Weights of a small transformer language model: vocabulary 1024, 2.37M parameters.
Each number is 50 + 10 x the weight over its row's rms, rounded and kept within 0 to 99. Layers, rows and columns count from 0. The size before them is the row's rms in percent of the matrix's.

# q: layer 3 attention query, 192x128, rms 0.0485, rows 0-10, columns 64-127
# k: layer 3 attention key, 192x128, rms 0.0439, rows 0-9, columns 64-127
q0 097:53 54 52 41 54 38 63 63 63 49 50 43 57 43 47 55 63 57 59 54 57 62 59 34 48 45 33 57 53 56 59 78 32 56 44 44 43 52 63 51 54 47 67 54 46 36 54 66 43 39 55 36 58 62 76 53 45 45 36 39 46 46 61 31
k0 099:49 55 61 38 46 36 50 67 31 56 56 46 61 65 55 56 41 55 58 60 74 46 72 38 50 31 57 62 50 46 50 53 43 47 57 47 60 55 30 50 44 55 55 54 56 45 59 53 50 48 28 51 61 55 54 51 40 36 60 70 38 47 26 65
q1 126:53 62 36 35 57 46 51 76 58 57 38 46 51 61 38 69 66 65 46 48 58 55 51 39 38 48 36 59 54 66 44 66 38 57 45 54 48 57 61 40 46 55 43 60 30 45 68 52 36 32 60 42 58 56 57 59 40 41 43 39 44 50 62 31
k1 059:58 54 44 48 28 61 41 59 57 70 30 52 57 59 51 49 69 61 47 51 37 60 51 67 50 46 57 60 45 50 46 42 74 50 54 39 65 50 40 49 30 53 70 66 50 45 52 61 56 49 36 70 58 41 55 58 55 56 45 49 29 49 49 46
q2 127:69 67 39 41 44 44 48 64 43 58 42 57 67 58 43 65 70 61 36 44 46 60 39 51 34 37 61 57 35 54 44 41 38 63 26 38 58 60 62 40 48 59 43 59 39 43 54 55 47 42 64 61 64 33 42 54 37 36 44 62 33 46 51 58
k2 110:52 68 52 43 33 54 43 56 54 78 42 54 60 62 47 46 62 51 50 59 49 64 56 59 35 44 56 65 38 57 43 51 61 50 53 39 65 57 49 47 32 55 68 73 54 33 52 60 50 52 50 68 54 56 49 54 42 42 32 47 38 40 43 54
q3 115:44 54 66 45 52 62 65 29 64 46 59 50 52 47 55 36 41 27 24 55 57 53 60 53 62 65 55 35 46 46 40 39 40 58 41 49 39 52 35 64 50 48 64 39 59 46 46 38 61 51 63 55 46 56 42 45 48 68 48 39 57 44 56 44
k3 067:44 30 42 50 49 56 58 50 42 25 47 60 55 31 56 46 55 62 39 45 62 44 36 56 49 29 62 24 53 60 53 47 42 40 57 58 34 61 59 51 55 54 43 53 46 54 48 73 64 53 67 72 46 51 42 31 56 50 39 52 48 61 51 70
q4 076:22 44 59 35 43 48 62 35 52 53 51 47 42 53 52 28 41 51 51 56 47 63 76 51 53 47 54 49 48 43 50 57 52 72 61 48 61 45 36 58 45 64 63 39 63 37 54 58 54 40 57 36 31 58 59 52 54 33 64 53 53 48 47 58
k4 103:66 54 45 68 37 39 56 54 65 67 52 56 37 65 41 45 57 50 50 50 59 51 64 59 46 63 40 61 29 53 46 43 68 56 53 43 59 42 28 40 40 49 58 55 55 38 50 29 66 53 58 68 53 46 58 63 41 41 48 41 35 44 49 49
q5 110:44 37 59 63 46 53 66 39 41 44 62 44 47 40 57 33 29 31 63 50 51 52 64 43 56 39 53 44 54 43 66 57 64 39 59 55 46 51 33 56 52 39 62 43 67 45 37 48 66 67 42 51 34 65 52 47 37 59 58 55 59 51 49 64
k5 139:44 38 54 57 59 39 50 45 45 28 59 51 42 33 53 56 44 48 43 46 50 39 43 39 55 55 49 32 62 41 53 51 39 49 47 69 27 46 57 55 65 49 34 29 48 70 41 45 43 53 56 34 46 43 48 43 56 69 57 51 65 66 56 43
q6 192:63 65 38 34 40 43 49 70 45 58 37 63 61 61 39 66 69 62 45 44 54 58 37 43 36 40 55 57 39 64 48 48 40 61 33 38 56 60 64 41 41 57 39 59 31 46 67 55 41 37 65 50 61 41 44 56 40 38 42 52 32 45 55 49
k6 050:45 55 71 41 45 60 43 55 48 66 32 57 55 50 52 43 70 51 45 58 60 69 53 57 40 49 43 64 48 56 41 53 60 41 67 42 51 55 39 54 46 46 72 62 47 43 49 60 50 48 45 67 64 59 53 51 42 55 33 50 56 34 58 57
q7 089:42 39 65 53 56 48 58 59 28 49 49 45 44 54 52 35 37 55 67 57 58 58 59 59 43 47 44 46 52 40 62 43 51 47 50 49 49 48 45 64 52 55 42 50 45 52 41 52 53 69 40 49 50 55 63 29 49 54 60 76 52 59 55 48
k7 088:45 69 39 46 48 41 52 66 54 69 39 56 55 68 40 61 69 46 63 55 54 53 54 52 37 61 57 65 34 62 53 54 45 56 42 44 65 66 50 47 53 60 55 64 42 40 53 46 41 55 51 50 46 33 39 56 39 46 46 45 41 30 56 47
q8 090:54 42 40 57 46 63 52 55 46 47 40 47 35 70 51 51 41 45 36 63 46 66 63 50 45 47 66 54 61 38 57 71 55 42 39 54 51 40 71 33 46 64 59 61 55 46 47 48 53 45 37 54 55 64 52 40 53 50 52 54 62 53 36 49
k8 100:46 56 48 51 37 35 44 46 54 50 57 52 57 45 11 51 44 45 54 34 50 53 39 48 53 72 56 60 28 47 51 50 59 54 23 55 43 54 70 50 59 57 47 60 51 59 36 37 57 42 61 42 42 58 69 54 34 57 56 46 55 45 53 47
q9 084:75 37 45 67 50 53 74 62 60 57 37 31 48 57 56 40 40 44 44 44 45 60 71 48 56 56 67 33 50 39 51 58 45 39 30 67 42 41 59 59 51 58 50 62 38 44 43 39 47 54 46 42 39 50 58 49 47 70 60 38 43 44 53 40
k9 091:63 55 37 41 43 50 39 34 50 58 38 29 35 41 38 43 60 45 50 55 50 51 53 51 40 48 43 40 46 58 49 52 61 46 42 59 72 47 54 49 69 62 38 50 50 44 45 44 62 44 71 41 58 50 46 52 41 55 22 49 58 68 50 39
q10 090:34 51 51 46 52 55 48 55 50 50 61 38 40 47 46 65 47 35 49 55 55 42 43 39 64 52 36 47 65 47 44 45 51 69 39 52 56 43 75 41 42 41 55 48 45 57 43 54 74 46 42 56 64 46 54 61 55 56 47 62 33 38 49 56